Weights of a small GPT-style language model, trained from scratch on English Wikipedia.
Architecture: rotary positions, biases, normalized queries and keys, local attention windows, value embeddings, hashed n-gram embeddings, an embedding shortcut, LayerScale.
Training: a variant of Adam for these matrices, 8412 steps.
Each number is 128 + 24 x the weight over its row's rms, rounded and kept within 0 to 255. Layers, rows and columns count from 0. Numbers have three digits each. The size before them is the row's rms in percent of the matrix's.

# q: layer 5 attention query, 96x96, rms 0.109, rows 84-95, columns 0-95
# k: layer 5 attention key, 96x96, rms 0.107, rows 84-95, columns 0-95
# v: layer 5 attention value, 96x96, rms 0.122, rows 64-95, columns 0-95
# o: layer 5 attention output (transposed), 96x96, rms 0.262, rows 64-95, columns 0-95
# up: layer 5 MLP up, 384x96, rms 0.278, rows 0-24, columns 0-95
# down: layer 5 MLP down (transposed), 384x96, rms 0.262, rows 0-24, columns 0-95
q84 116:153093083104095116136155130145142121122130113113112144119069150130149109125102116097090125139159167151159113121103114141092117143162177118171143105146151152124129133144114129096106116172137142169098084112139141130128120155172111140136116137160151186149137134102154096139114130161125143080
k84 111:074126131155149118179178106108121123106116108165119134139147133165081123167085147114125145155144132107102100131125092112115129155121120129130160144208160145115136111151102128143126158163151127122148081089135116156154105120123150108126096152134136171135120127123139145104097161137150119108
q85 112:184171139095127130101100102119131110074149130123160109121107123095118130131163149138130191090134113139149095138136132102124107131166111132121142128127170108152123159105136124137159179114158115181141106145155116167143125111081129085150117164145124112142133107112135110161143107116143149162
k85 144:149138098132144136115100116132188122126131127134106117115150174120168162158125138148162143117124116125141140166123077122082157140162152111159113155134131126133104169117132139125147097155127149107088138151152086140119161140136189102144118134114128121125146094166134135145171199118115105139
q86 106:108148158130122155125111128157093161120096143103164147143123138113159121155145122134134128091110109173141112126124111146122127150124094182110133127157132116100137158211106122153107145155098145137157130158151161122162150115070146112101142143146094114158145132167137166135092147122150106144
k86 126:133123140097119168099063149183087123118125128109122141138128081148133118128134131136151118132160103174128158142081115105083168109154088161139116114148117141130094126136139140138101178154133136087134135149133123128139130140095151085119133123110134127127137182115128085131145149185107133114
q87 114:137145115123154114101148073143118151141155174094140143128148136129129162159112146103119128127150088124087131119145142137108120119123148127148114154133122141172110107085112102130133099113146124132074091115091191083166121119080117098164135135135093144142108175119141130095146150138092138153
k87 117:100144112106125104093144124133120098119151163144121129106078157123124125128157156065097108100123124111111174146164144139144131123138151143122128109133148167103119164111163101125144152099116141121100092142125092132153130109138121151112166118133125108136126221147136154090130166118159104138
q88 121:151097173110145134107101148141118129133079124106152064097114147127099184126125095114141131115194102132137114154157139099150115147063120144152161110138116115151155146115105127105110153135131146160160126124118117141101104159147140104117154131132131147081119113091095121150108166135136132137
k88 132:088119122154146110140181129137183138117140124118154112103158111118140140153119121091189097118161113141125126130141093087109134124095164121140139138103114084124116115109114121112108139148137155148143118084145173156137153168135130111115166165130084141144123092148151135126146150117194143101
q89 106:130114134130129105138153109168154128082111130084174129154100104117127119175169132138112116115110139139155144112110126134140152150130097119097163168131154111163126164127136143078114091128154122118111141165079143104138128182173119127125134110158110154172125136172087155106129113144150106139
k89 122:143139154064125132109154116175117147108115140093137128129112077128124126155147126102131130157149117119140194143062083100117100125111145145132108117155155142143070140169133112109182121117120121116083158139165127115134125119134129107105127103115138166130126106137095105116112102114160144122
q90 101:116125121155136125128116072116138129125114148103130103079093097120097163125131151146124097136148110121099129157117128144103119132100094163133150037125105107092099114111131095114120123148103078152134178100099103096096112121120105096128135111140132117144137127130099150119132134140178145166
k90 099:188098134145110165124165100133120121130155164141144141080085154149088166118155162145152101111144135146093140149127117063114129109137098122129108129094102053140109111114116125151126131108131131152132136078119133095121132132150095153105132084112119153124148137136153146141097138147118135143
q91 109:100104131094146179145099194074145093119127102132146133120158138106121105155166097135104116168117130086125105136127139143140148158111146085101129168148148129123112152109168140131098090150147112145096117133085150164127150130138149117113114115088109120082130125106128110086120113152141133113
k91 120:124110157122131108124125116115204124103118105139137143174148149136135156110122120135136133138082115107131133107118172166131104124119122132111054124150131137127125160136150145147158116104101142163097109080126145139168132151127121091137091126144113149112134119160059107153138116140175162109
q92 106:114093140146097122139117127131155106136150084139113158110124112111153140101125132113138157171133104161160115117118146121137136170128142116185127101166143137084147155149139091087101104098149124137116109135093132121135114135131159096135177096170172093105143132144139144127169097138114132191
k92 131:144129156137124147127129145172152123138112131173066146162144156170103122145146111142112131170119112117153164089090134103136085142160110141147126142158132114096173169147152149105121133123119112122136091088129132145175072110116137106100155135108132137143116121118150109087155122133143086147
q93 110:154145124133126158101112156161109139099150106126134093131150153140161113123113090143097097135160159152112158163142161116133133131081153101131166108139126117100104140107133126105116092166117167134132112123132132113126072097098163091136112134162110155153093149139077138107134116090075150138
k93 128:098129104069105110127149105082144130073147120130153120163104148132132160124137148162109133133135147093130111150091121082151082109089146137120124124112142152116124103112106120131110095154129204127095105122116154097105133079123155094092151123151129138146115150129146122124151134092130164129
q94 105:155083086154117129097141128131130106112143122098126159140123085121106161120141181150148175117168127094136134160139086168129142164139114135121089131144117109122121096102148096162126104134088162136120137112118116181118126098126104148133166118118129129155119147174142104122152095102118076112
k94 113:093106151109080116133128120139074109136149184129138126100153115119146151135131125199128096108082140089100127156167112173104103127146152132124120119138126122147140140156096151121157118141099109123127141113123100156131112141147140102206160106144144139132133160114128090107144130102152101124
q95 099:136120181156162114124117182104122144094126142161150123127090093130139136164162118156064053133129127172116120122104074130095115113152129104125151125122123128117160136119131068125132172117113120139107110122112139148132143156120106144131144151109122120100111122149154159103128103114090118120
k95 120:137059147127133163105133117104126140071150135117128127126121085159139100173124150121107112152123133141125131098134079156108092113139100131119103091159153151165134104069126113082116112132092155129147106127135103125123126124154094102120099111122099118144068103087131140112146138138108114119
v64 082:142157136125128108134109079141124138136158119152122115146134157146120144156115155173153143092152099150102160111131110128115115115130138162146146118129118130112131128103109122079056120123097120188127120123166141119171098140077162124153134148133082135159104132130146151075164119110134156163
o64 104:124136140112123133150135092108110129136192153101127136130105154167128117105129179116115150113128138142151153147150145150107161085120119110159107187127097145140111108128182120093136098139141128120124129203140117157090097145143132113125141145110120144092153131121132109182177126158125119108
v65 094:111138152106107135132140123077142154129084146118152096109141100130112116111143120156093123102135143153091144036143134099161120159139104089152127128175141133157150131122128138137140129134097126105137126138116114143114152097133138126094133138130091159087112126103159096173090151131103079145
o65 106:146068122117143144143123131136155122148149116141101102119139107120138095138106151091123117117154103096169109158115143156145119140124069124087129145172120143105132118114093125145152136150091118137131139130191091111162081133124135091110112125095119100124168138123084151142143119118178170154
v66 079:146179119137118093143133064153137123123118133128154147111117134145099080125135125150139152145110143166169074107084153134150145158158128098142152141146153122143139138129096171121154119128145101148155120155168139100148100149115126150183122123136075146156101146164145104163147124128125146144
o66 101:147129117097140110168139143136105171174148126143089123132134122129131128153165091148113126118176123124142141113127147091119105110109135176131102134154133129085169130113145134109123119159077102146143131150105147130143161137124148114155096090088153139068096145139161090090127138129097078116
v67 088:085150120105150121165126185118117091115095134131110122120129096161097114117141124136114128114124106112108125094117135147155117135093113116096138116118105113142159115158102105098177056169117142124157136101160190139152095172124102117138137131151155124159139173142127110135132110145129111164
o67 097:113128093088126119136114138112087158155174135118193100137134109120126118088108111104115112132090116128092115142155137128114118119155098180125151137126149077089109166149129165121110123110184136133112127110130137113106130115107139166203114147093106103117150146145129105160136139141134121127
v68 083:085176136124114110125146056124094122127133143086156073120162112132122130133125154108096118092182151133108105136108121124167116142110115169157126159139130116149163139151130150114127104118100118130134134114117163106118089111107114103151134143134094173131131143132105118063083140101120126130
o68 108:114139110153144128127124158126139118130164137153106107101102136120100126148081141102097179104100115078141131134118125078118143090169138141123148095138121084139138124189127106128109115152136150150150134138074167157120134134108182117103143129127120117152109095176148167156138137160107138142
v69 094:112111130129133104087126124152127145131200124109143136097131146125138148104112144126108127180100103087117130137147179142100119131109074106107078118122141125151138120114178146137118120126134159148182128111114110148129129132144104131136087144181120081134104114138054121141116133141096134128
o69 104:106122159108110121178132084156125174179121118147158124144100097094128149102098170141108177120133168133124112174145093133111129148109175122097118153134137120103153131114118113120139089125137132160131135161159169152158130147106151127120150089156149127142091112139152166124122099100154142129
v70 086:159133151086121143104153118139124132149094118130163091117124120097099132099163135163103115116195137125128144098148141080147095155088111120156168137139124108129121123099100150140145138159082161098150146109115095122117114088123127129085129109087108156120132155090158105122105130123117084145
o70 092:105124097125166123125141140126137130108111164100125147109156136143128175099133139122152127115099127151116117115154101134119149145145160155107117093173126139135199127143103126129191099089163096149105111103171171100148134141116132119092118118162140125094107170134076106145120134134122157099
v71 099:141150129176113108113138090113118136139094096113162117133129159120136126168137141132111131083120139154142155132123122116151138106160135094120085130145151152099115117156144155125081156123169087104122156151123129093114145064136135106074132109097076080135119115119132167126091119110134161120
o71 096:125074114110154120136133117086134075123152121113156139135089117136144156125116135102141162141120130147140126148092102109154131129140179120140158163136111123158106136135127113150118132110116157135169140136143146108148105118147094160192127116079119113165118125117115147105092068160167084103
v72 093:138146162097138113131097091155162117111143115136134124131108113149132094108106122132160119125145117118134115088116127135160141157108125142164106113156178127123167164103117126121104094121071123129178115104186159116156080147098131138181115178155122152157106118128111128121151133147085145124
o72 107:137134055141119130099114104133142118142133177101151116143147092129166134116152159153129152123190169124125138091145136127097167084136146137122139118115109154116161078105136143156115152122116140090120117124089118115129142098166142123112130115108133073158109145143147162100158104115169131126
v73 073:137134074148155111095165071117111151118121124129168140106129158161116141163097128124107109140100104109132091152132135142146156109128115130093121142098120137157161135144160151192140085140164104096147127154089142142089158122190123120101104136141119106148094136147123137100125149133122125152
o73 116:116165100136172112159131112148129089172145105112180135158143128129126119136099128114146092114125127157121123111133108108118116170106093158135150100133105119153139121176154096106115141148162167110078128169145129123131112160127090146098124137133111098114148166113113159082112116102072149115
v74 077:103116136125136159096095178146136153142136094124125141125119113103150123119096122107126134133113138145135156218137116113120117097157143124128156123156116163112118116139194135099028135101133130121151120146113133117124142172134138139164112141154124111114123111111115136110124108101123161098
o74 098:086104144130099146191117132144117151118133114127109159104127145107156146150086119133097135124161157077102083100124111130091147131170090166128123130161126151144128106098142166091094159162195110148153127125131148107120121116142132134116099164136146128144126140157107146087127100121106134134
v75 073:167129144155116106094116075108163149124180142142139146124143122152097172161128164175137132146132111142116121131100110162108159128150162128152090127084111155143181152140107148130105122137182170104123133163142108138144122154134131150145104141123129106130140151176100121098137144084122134121
o75 104:124128151108153139083113143117130158143119106126133139141095161156108075121145214143063123159098083132143096104129124121151137181157132131131140107138087092104102108124086110136114128131167151140144124126133101115126111130113137121118156098133156098136107162121155149131088139145126128147
v76 096:117131132110116134145115137064093108127125128147113131142148109102129153093107120135127150151131146149120139140124147132128128117148149166127172118118074131184171115150122097092082111139178096152160109106119178152140127141147127103159133159086130139122149105150120120106112133101161188163
o76 099:122156143143166151071107112131140185123107117138123117147111131081145153093116126091127084113134148106133080126095122130138154135150073101124135116114123121135092115077142144129102154102134139146096142124140148137172110161155138141147122086114135126126134124121138101089147164126104065096
v77 079:142086145133105113141139149131115158121096097157124151142141075168115129099080122107134116097162140102183132135095098146136123095130151131127119127150073156155141132159120122165105097147160139140091106140116106108133105098104139147151111110096139114095144124136132144078083139127088154101
o77 100:120153122123099150144131148145137119160133171088129093124145107160141151144117131153131138122123148134135120136130150102118149101156107143055130075126133112094099135145071123098141124146088107059129075141144126149137125133129087105147139199124157169139132125124125124137105140124115118157
v78 094:124106101131161133148147137158162124116143143155108125118120135138126160123111148145118136131111111083117140139144121130099111095138129133107126128110112104150103157098175114055108093151154163162139097108173123130136121156125137108204116113117127104153124123191089112101183116123150126125
o78 096:106100150115108153138091146128055200136139123149099120106118162141142122128126144123120123137096150132137172122108132134116111112123148111160120163127123160112154117167133165146187096150121164113124136089126116132154152132115112143086142140129129091145142145107124132053085132119120126131
v79 093:121124104137147103153113088122140107125077120146106131173131147149122152155121130117149151134159149112146188083092148120130125138107169146105161102155174141097107156115119084071085088140124108145138137129163152097163137148115160134146119121145138100161124153142160140127147106154145135121
o79 104:095150140113130120141155152135120099120131108157192160092145122068137124110146145176149100122104138138154110118122114131154160080139111115113135147130119129085166157111107159135138135103133120113107140105089176176088069137137095118116154096111140130118116123172150116115114135139134157140
v80 075:155145139111135134130098099150117158127127099134123114103125096087107118155104122136159114089152142131141092090122124089140097145151087138122093116168124108159163133119141146159143163110081122150109137128117099139132064158118133157148135164121103202114144126123159111172166133140121118123
o80 107:132126125124124136100109135149119137118079100111154163159099127126141114059092133145136151109102099141135190148164162173142133111137125173124109128102144141111161117126137129132103150142142072167161103118095111127113121117130105080120112143146091127130128127162128142097110095137107077153
v81 091:155158107121126091137112125161155143150170155115136166130151122139141078108117139165128130158124121121119100076123184130138116145149120181127105136128166123112102118098181160107155130104097153132182137099152102149168120142103139138159101102144069125146132144133120149130141133130097128116
o81 100:152139168130131123114094168119103139122112144133182093137151145119090116099143125117148126177160115119142120139126116128133162119102168102133118101186138097157050131134140132117131148139134100139111122122127144172125098109157149143129142137178156127094160161131122126103131109162178104106
v82 109:167161109140137090107081107144166148099148097116117116135133125140125088128104129175131121135159123144171116090114130152139151144141118123132099121156158133091165097154135151109142143108118124168134135155124158110150087151110130137132096113189064123152153134145127139123093119139075153115
o82 104:146131149133117125138144153177102055127133141127163143137126122137117109133130172103121210114121114138105131135147130137112145104083107101130138108145133152164067161141131141156122133126122142120097134094143119154145156153107125141137135123091139146129098142144132104096149165069173121105
v83 085:135134150126099146123129124132176155137137145139153141136110157066106145134100110146153107135142182112126126033111123102118113158119127172148121130160121120115113131115172157123137148102087111141137140117099106133153121111150148129060116151144158162121075128119134116150133106126121114139
o83 105:139130124097103117132119148101114118125145163098133156102102124178142133130133107142104087106095132117142121147112161135135138121111110121110101134161119124132164116150129134106099180136126160122124123098138135088133130120087114109155130094170124130101131040148171157086137133062159130119
v84 098:163120113128125126102097065159144120136134162147102104134122124095124099137118096142167112153148133138143128096130144093135109151155131163094126116125172109137172125081150111114119149117094124188150126090131124170157128154129154131138097149129085135144073132114170118139149133089132117159
o84 105:155155104103163101124144152126153158146143096127174146109145137147155113127105097171126169133111155087135159121108098141092140105079124090154150143159142126130067134096101152133128092096084151124135112112166141084133128124110114110119102123160108114122132140130149155126149135177103138110
v85 083:112133143166116123185151085129143159128129153127141095122150111122092138125122122161139140085128124149126123076120099113140138125122122146142148160102111101143103133129144145137060146149143152167175095147164154120145130075156147119111113157067111120137123119111104139117101110144117152179
o85 106:143149124099130139142138135129102142116129098131114160155098116138120150147121154108118125145214108136091150103094105136152139169161120104104147132111136138126123110120135074161136098147127125087136120093109139140144101139077123152073085138174113123095126123185148105139153127139144112114
v86 091:130099113107148157146107151118126108127079096143114124140151080145165137099137111146145145117099136150146142132106145101154142144117172115088132109101130147109142118138127090129159088129126142156149126072115182138109136170106097131185110088113136099129166150097148134153164115131150170124
o86 104:159129112128102118121108112141120151118147184163125148111088134152134084102142184120132090091146127149094123106100152122153117157127132146141107144171139126132076137155134147124143149118132099126109141140125153135130105130115082117115135078152145152157098107068135126107166116173112166158
v87 084:160139115094136118115127123089147127163081133130127137128124136077167142116110110129131124137148182163109148096135168105153104140138139179118143107123137139134086138128155129131157165132089139138144134107142111159128094158148127176079118131125130143105136135097166096123117125112209104150
o87 087:111090123134105127135119169146103126122085114153149117151154112159122138162142142154123098118087158120126076162098140144066138106100136131126125184060117146092145135162094110126143158129160165129093148129124109138120124101129159156133118168156131110125111112111160131146132153140133091146
v88 079:153124117118114124112130157160125127148095158135135125110128100118139155111118125140118137089184143137162136108139105117106104140152128119158159098149105134124097139175102124137137182083086123153151122096129098166148111108141122086101129145073094177106133117106166090101156111109150095134
o88 096:120135105115142131148110086180145162109143104124122126152122141113126116139154139157137125151113134153119160183126128092127147106106116136109102134096095137117131097079174121128113147177165089118120149111141173118149083101112166140118167133090132128130156114095130122120112155155119179078
v89 079:145142106119118134154151152081121119129151083109088131162132137113186138138113118125126138170106174142133095156079142152112132154168104154136119141111138143172133174100161143144124129135192130168107152158106124112148163093158154095114098156133144120109126113128091106120130116123144134136
o89 105:155102166099104126110133093121145157172106139100134108101143146096125109171069099112100113133103144122122141151148128142110144163047152145106145082129102101127140119148140118132123166116116120106099154116095146169113109132123107107118114119088118105138092132137087138180115133139126113125
v90 091:112095084124141149100087150183158171124173128143115127109083143114135141144111124121123127143121133104133183148174148141080107117142106157112148128153105120093125113116139113079153160141095136141136141095122102136145108150138125123165110113190134112156144135111152117090120113119136087100
o90 102:136142138071112121124123126147106113143112103125088097134111170134157124087157131136124120151143127099126168111110102117130098103104102127124120122101124102144181127148116191186130127111171145094132136153164100145105101124140132122146126107169095126155108170162082131124156110142102133166
v91 089:183158127152085073119066123120119175139134095105165163127143135134156121126116118156142134148141151139142077101110139149117168141164116101165117142127146139161185126140123177168133135104128094111131124168137114131124119151117162140098116141130113149113127131119105122166159145101118131116
o91 099:098159133104145148103107138141130127143114144129109123101133161139112102126088100107162172141137173144085157070123106134138131119153120107089102123113114132141112130101112094104161152129114147163113183145068123143119117117107126118216133109125133106102124119128107128119127110099136166148
v92 073:096135167155136087138165105144079107116082091152096109107120117119153120149137136128114170100147119095146107164125087143118135142119098121116153117079098139126094115179098107179153122134142123130086103174134158118125121147108137091134172117109122116170135119144130138114133088111125118123
o92 116:124138141130136139139137116143116162162096162094128102103131150090198127133129112126108106138166119148133138107119163124088118118124141061105136109152107093108102129130128094125084107120136118170135142137144100097108109139125103151124096178092104139114097098064130112089128123139115143101
v93 085:153121118124147098111119161125150080116134120155124126135116152095125147104079094133149132193119152130131117160096164155070113133148136200106120100120129135133092106116148103097119141121171104154127147125123186143131116110127117113141112115126149151146095110123108105121111128091169164124
o93 114:147132138120119128113139106183103155074218140119108112151118149122119094130115102156143133129144173118104101126135126136153113102093124148136147113131109123122176165121089098148152116065124131152160123117126118133141144144152137110091113174110143098114145134115149154097103111114158117147
v94 079:127148105122104162139107136131136178142152117104154118110137122108127122112085129129148142144122166129092153138104129150140139130153109133150172138143135120141107114145179147081089116153089182122152128147174155141150113130100129132148087158188113126116079117135061124119107117118104141151
o94 098:137110144113108131130154114054129146090091115132145144128138151096110140123135198113170127143150141163101105152111140084146116092103132135132134120105112097096136108156132125106133116158115121136114115142167114072117178169134125095122142143107155106118152114142094122112172148115092101136
v95 090:109144146123150147121143157118134149100129111121171121105099108130117090130110138062098103107153110080120146164116119162112113100103117108131161138131129126097132121151094126142080112163138172104082121211141114106124115149114123141128143120172131145134139138117103171126101132150105118094
o95 102:107104116152121128150108074103114120133080083152127088155141144136150091120082120160130131119139111138127115122130108136137141125125112109148089088124117124115134145119154047161168116114096171118180149118143139153142121103157112127154136143153155134107106115172164122108161146158129136104
up0 091:110106103137117142160151125096133109108129132172112122155130172165141087124087113123111116135099095101145129160103106117136133131094119083127122137096125109129106147084090183094142156103163088148145122125198100143113156120153106126130138107151138149105116117116133138144176131129118178142
down0 094:108128160153150111109141112131119148105121100121162097103125145136136146100133187130123076105143139140130148131171119145156150095112167097186147151188120098102159123134160133086113134165129144123124157104123151133108097096130125155130153078159140109107115143118163118168102125125120150156
up1 100:102179103123088125098096094146133113150165071146139163112091090101110098158115127118147114135120143137148142144108140113123122125119147139112139102098136120154155123142116171142135177145074119102143104073144132126110163153176147159121121096125138160106134136098100136101153131164137146124
down1 098:150094134174122104109155136128116099124120133125138173111156160125120136126121118133156121121171157156129123122150095108172141118110083133105106125146147122090098124110162079095106079139185118140116130133146124105125132114121110151141181157090089097129135124164139076119126158120171147118
up2 096:123201145140119133163153090097153112104153142123172161103142116150131112124126113129142172113140146149105084087147150145118126155108149141129141153158099102146141145180106148155119130131167089171117109106152104139126137139160121133104123148094163103153139081122143112128171098117125136130
down2 099:120127140158134127165165120130146145038134121178140121127096122105131080181111112104087112131155161133128132138145124131100153086141160136114155135155125146114067125139144144138149143157137118155108094125139094126136088146133133167140118135143149176140134117124094165114160137118120132108
up3 089:096134118121139105180142180069110117132107103151120171140194144137126137091092130146107117126131127129142148097109139133138135120114111077159176172117127098159101160099125136163119140125146150142112137158149160131148102147147159118104121132152119151137150117113167150153090146103143155138
down3 090:158115112118197111177113143139113089128147135107124164115138088123161083150104132138139096140119134151121154127110147145109163097142120135140096125146156111147060125103168132093135122109154153142118144116154144166111097170116119135166137079109122124137135175131121118110115079115114120115
up4 091:147158130118142156134119134144110136081157096118133138103137172132113104162134133131190155155156153097143110079110135112125186146091144130131140157124120125118096187175125145112113126114112120162122148148130151115142116108165132142104132126147145104088110133113127140077143167117085155162
down4 094:153153153119161117133100130110133152115099136131140127111153119166125121131140116111151143110127175067112151142135139143106125087134156097089134161162136110097101132121117182120146127110126106131110135114156173157102099131075108149123161142150112067096161168134102134102160104126137146094
up5 096:106136102103107143146087122139163110129144100140073170139132148045167156110115138145116104121127136090164105144128116106088126123100182105143104088134132144165115112124108116126140118159143138112173101103146158115132103125130113133158109117134130100136132120142145076132100111128141118173
down5 094:108167140098203170126104174167123148083101128143123092138115144132148099144132130157157111109129156132114146073105147112112133117141108101112128147141104153122111121076154107169129135134145123114126147155116116122122104084106106174104131117156119099122140134088108135084138157106103131145
up6 107:111151160146098104152101133093115170129117156112163145146129177127121121107089147142116105115135172099109111114096130137167136120147160153205125161107149146123110100107082136140135146109161094125189141130116117143139155138096105132133114121115142090122135113133120089140125151120100162160
down6 105:126124123114083092108150126175107165139125146156113133121084118141124103108137163117145037133117131129127140155116105144115119051127144156101102123123145139152101155139116182141156125098127125137155128096117111116123154088127150154109110136102131138108118132078134143126104152116128147171
up7 101:129142060141139122112129146117127102143146115144125122185128153179134081123107113110115155164100134101170121162152170121123151153139098126132164138100163122171131146126114133118166120137147163133141152150128104126133166124116150154128136127124105154117143131100112099110083160076181118112
down7 104:087142123154149135090129149103118090166133113114113121115134112125141126131155098106126113124122097134124165143139126129111151139126111146120123142145149160107129165098128055082169112128124147122154130055082100104120181121124119106115116150101102128079087138100097117153125151147145104151
up8 100:132112169154138119120149117140151124132110088107124134170153133136153135126147145126134124140106105124144098163124176109193155136143098105152157137137112133124130141107079154128144172113122076114113136130120108118174096110133168101173102162140111173132114104109170169120088145097113138111
down8 101:113147167150135120105164128131090126115141154116169123132143112144155073146151193141111114100113115132140123144168159100132126110160095126146126114152162148156134141118104158147163168115134123125147166121124091109157101105082100071138115112140129121161091136167125163108106147122133160122
up9 109:174111158137148151118105087121136117135134121122137145146135140100139155098114145095119152128148116154160101084108146127157131125127162194113168152091078127128098125115165130135128179099122143089157126124142105176138152116153139114070108124087110128111098139117119123140121106138076146134
down9 114:152097109115197126144107192109119155120139131148163087128169149161125156133138163129168139143096155120122103143140130137126125111111151140127103100159136110103142131144129103143125184146140156153113102118095152140109101091111148099138128119133135095068125132172143132140154120085149105134
up10 117:101139099103126151119112085143130113124144107098148141122121122098144140126091110095124146144107135106132099093099170145134127140163183122146175136084115142139117085125141134113164132143140134121190112098126111146098081114140169135135111113141162166132123125090135103170113168115184133125
down10 112:126104162092139142112140089155121084106129136126107113102094141134126097148095108106111177165118136142126138134096095140093111138131147127109115148127085098158133137110120119150109100148173150149141163195119110122164126117118176103168110140092151129121127113109109137182116144120169100112
up11 086:081077142099141111135100142107146138114099123108134136138147156096160151077115141116117141131119154110160160121125163126165144102109138136107136154134179125127127149158092142122098126109096113093117126161119147141151159198157111140141138149149115151120122103099158111136102122121071166098
down11 092:148137138128120115138108158155106099102139109110085090126108133170114109114148201158127097159118145100147118114134081099099127047143098109111163101118123118106138125145100142141122125093124125106127113124135138102179147134149116130135186129169121115136126098101138123113137099140153108107
up12 074:130150086111111136174151154117113078102111137124130122115150148130134159181107148131159113110110159125133143118129110121154141152169130125125139093138100137139120120106087139122185145118165124176127128192153146159128117140109135156136114129120088115123106136141148096123127162198178136145
down12 081:091102141139118207122148106096135049156131110112119140119105126129119136148127142174109167146137163103144113152141120125130120176100114105116121126156133120128115119132150108103075095155112131159155159140121186082102105142130122117098133156112152117154138132133122112112110114137114152158
up13 096:139112093116138107164110113117113105160120104168083146144158159099163089124107123121175150177106107083113129135155135132122143152118143165103131122061162143160143124128114132110162106151129129091114160163110110120136095112107158178102125131120146146092104124129133144139091139104126146145
down13 097:137147133166151127137128150144104087134095093142103116156114074159120136154135150116109113109171050134116126133133120121131102128098131116123194144098152119124136098095142107158123092153139135114136131126117118114123151094171116114114088096093108113126120184110096166097123142105144138134
up14 110:135106153140149079090144100179134142153127149115134175148168132120162133121122130083162154138074127136147146153087150095132133181117134082112110140118154168137132163143146111157135121119122102107135124126141111125129098057141150124155086130119137126136103096099156107145123102125113140118
down14 104:091116146131123135187167134145101062122172105092113137122150164127159133083159130126139174159172133152123113181106130127129113152127154121154125155165125145144124103115139151104093140127134148150126132156116143127140118110091111113131116146128127128146110130176151129134169130082171113097
up15 097:159119139089144118129120139129136118092093111123119107126160158078136146128089113104113117093133111113099097109160142097114136113137174105129107147144079177141105118168129144140134139107168102128136092142160112143165108148096169125142085137095092135153147077109154109119102135115134164148
down15 096:161138128123136176136167142099097095136094140101158092127137099134149099099120081146078149134175117141101092136122114131158092122129126118123127077137072152111112162118133128150151110148130105169149161143102118129115083123127108125107136136134090098174100149116147148162130141098119123140
up16 089:153169096125146121201122161131169101121097112155123157141149132098122156062113139137138164130149126127134150125124124111128150108147141083130121147138096154116164117163143114079096112176139107099148116166130156172132113140125092137105127125112130122104130090141172130107110124101155122125
down16 092:110094159130105122116136134147070088122092130138156100120148131168146111121163148102122145107139105097141178158166124120100151071103132131113162112116127174154181135097100158077151150122134132123122139126153128090130113140113143150146124124170122134117167166129144097119137102097150130135
up17 100:129152086121129184129121139130136149132132124108108135135155150133178079119112118126179139145078113124114090110107165079136169108127120106129170167094123133095136121177143148141131130145125125119124097097141115129156165111154123165137158177146163129129073107128130110153159114129112134136
down17 102:118124140091156084094150118126102134131112119133142136114133141164132174117173142135130195104131102110118107131116099125121133054117168099133132131181103092125133140166171142130152107162118140109152107105108140097123109129115158154127152110153118144128134148140072161126139113085130106140
up18 087:130100118118144135135150119139120093144082125086117159147153128102163120123093148142131131143118113175142158100093122139118128129140137125116085124117140180133114165180113130196166119175146124124151126123139129184122161115188164133160119169123100126121137097134122114132105118169124130117
down18 088:117155157120151122177135115116145087130102097092169089135153165157120100138150118156104110103121119100143124104194124128106152102144122097091128153094112148139129165127147134100090179136160098115138149135125147111121144164110086095147117150111089151130152114134092138111117102111154113128
up19 083:159148145153128163102139140134104140164148082142138148107120124139111117146046120126124130111172166139108164182068112113158154124099106141129151107119091117156159136158122189120116115128149131122087105161139149133132147101151131164115114140138119132119109095098105143115145145136141141125
down19 090:092175159146199116101102123158150147113108164134110125108145106139164138104123169143135116117139118131114130136147118110139117075129141154107142118158183159153154131148164173133124099121114149142109128124125152144150155142139122142133133126144077121157122160077123106115093115159180106140
up20 106:160159064138053125128087085126104119136146104128093139103154138120147157075146139108141130168135126144126088115134112154125149143125132097146138118120120128136160152144118150141142139070119126093150129106130119138149175113124145104104148115103132108097164122084150087147132096114125102141
down20 109:115105125122170115135109131102107112099126106093118079120102125106108158128165078093157147136135132143143099142089122113164121157127128149117140140148069118097123142184114091137125125108156105168140136144129137158151133124108134096093099112114122093125166085095155112167103144127112095158
up21 105:177114122084134169125140126101119106147106105099131126119155137127141093099132078108120142149130115139146125125147106077128121176133178178154088150083112140139141147107117125137125157122115127122159110161131122200129155128115143131137097122102123056133124123128164122165119118129135142155
down21 113:153114144150146137160120100128132105149142121155151174121139128160128142074070128097108157175107100107145100125155133122098115161105160182140128131129138135136165122135154093130126131191119150078152092104140167124130164136113095141097099116140101120123108139115147095128155111117127102128
up22 083:102162124150137136094122147100133069105083127132133157113145116128126127151121071152103119135150121155116114130089144130139181158131144187115139153120142150182114093154114135128124138113132136166129119191132139126087124166146131111055110142109122108129131143126148138156105153118138115135
down22 091:123147142133071148153152141139126143150121104100094150117132171127129121106100140121137143134120203089114126144129137094112141133116122133157159124124088121120125087139131168122104123132130079166104109123118152157119100128101120103193130108147170127128167098143136086102088095129137108099
up23 100:132148089096114163137132159132160110105114112186128168152129097123127084127111101150149121107125162127127113099114135140117152129102144161124161149116152167146086094136135145176137130124127176141103123142144108145102067109162135106136140110134164113123128132152154093176133145153091113162
down23 097:091182137124117161110176131128105132141112148143142105124087078136109146128088101158096081098152156182159151134147128102111090156105139160156122123123134124136132113095118102125110128108116140155087133154127123133137101184106127104117149079144120146134132149170141113127118138134155105164
up24 103:131142112133144127166103158102162117159163124122139150133142128116123139083109101087099157131161136176160126142109144097133138170128139130150145111128156133159135133127086095117141104149170161089120097111134104076142104122166159195117154153122140150072144136134124133136129144124111146166
down24 108:135142137134218120124144134134150080127135107115162130124139103116156128116129117127149134103143109150146125139155157122104092173149120137122116094110117124163142136124152011091125137149101113128125120110093125130145126146141095106120140102149129132147094150156137127123117171121115144131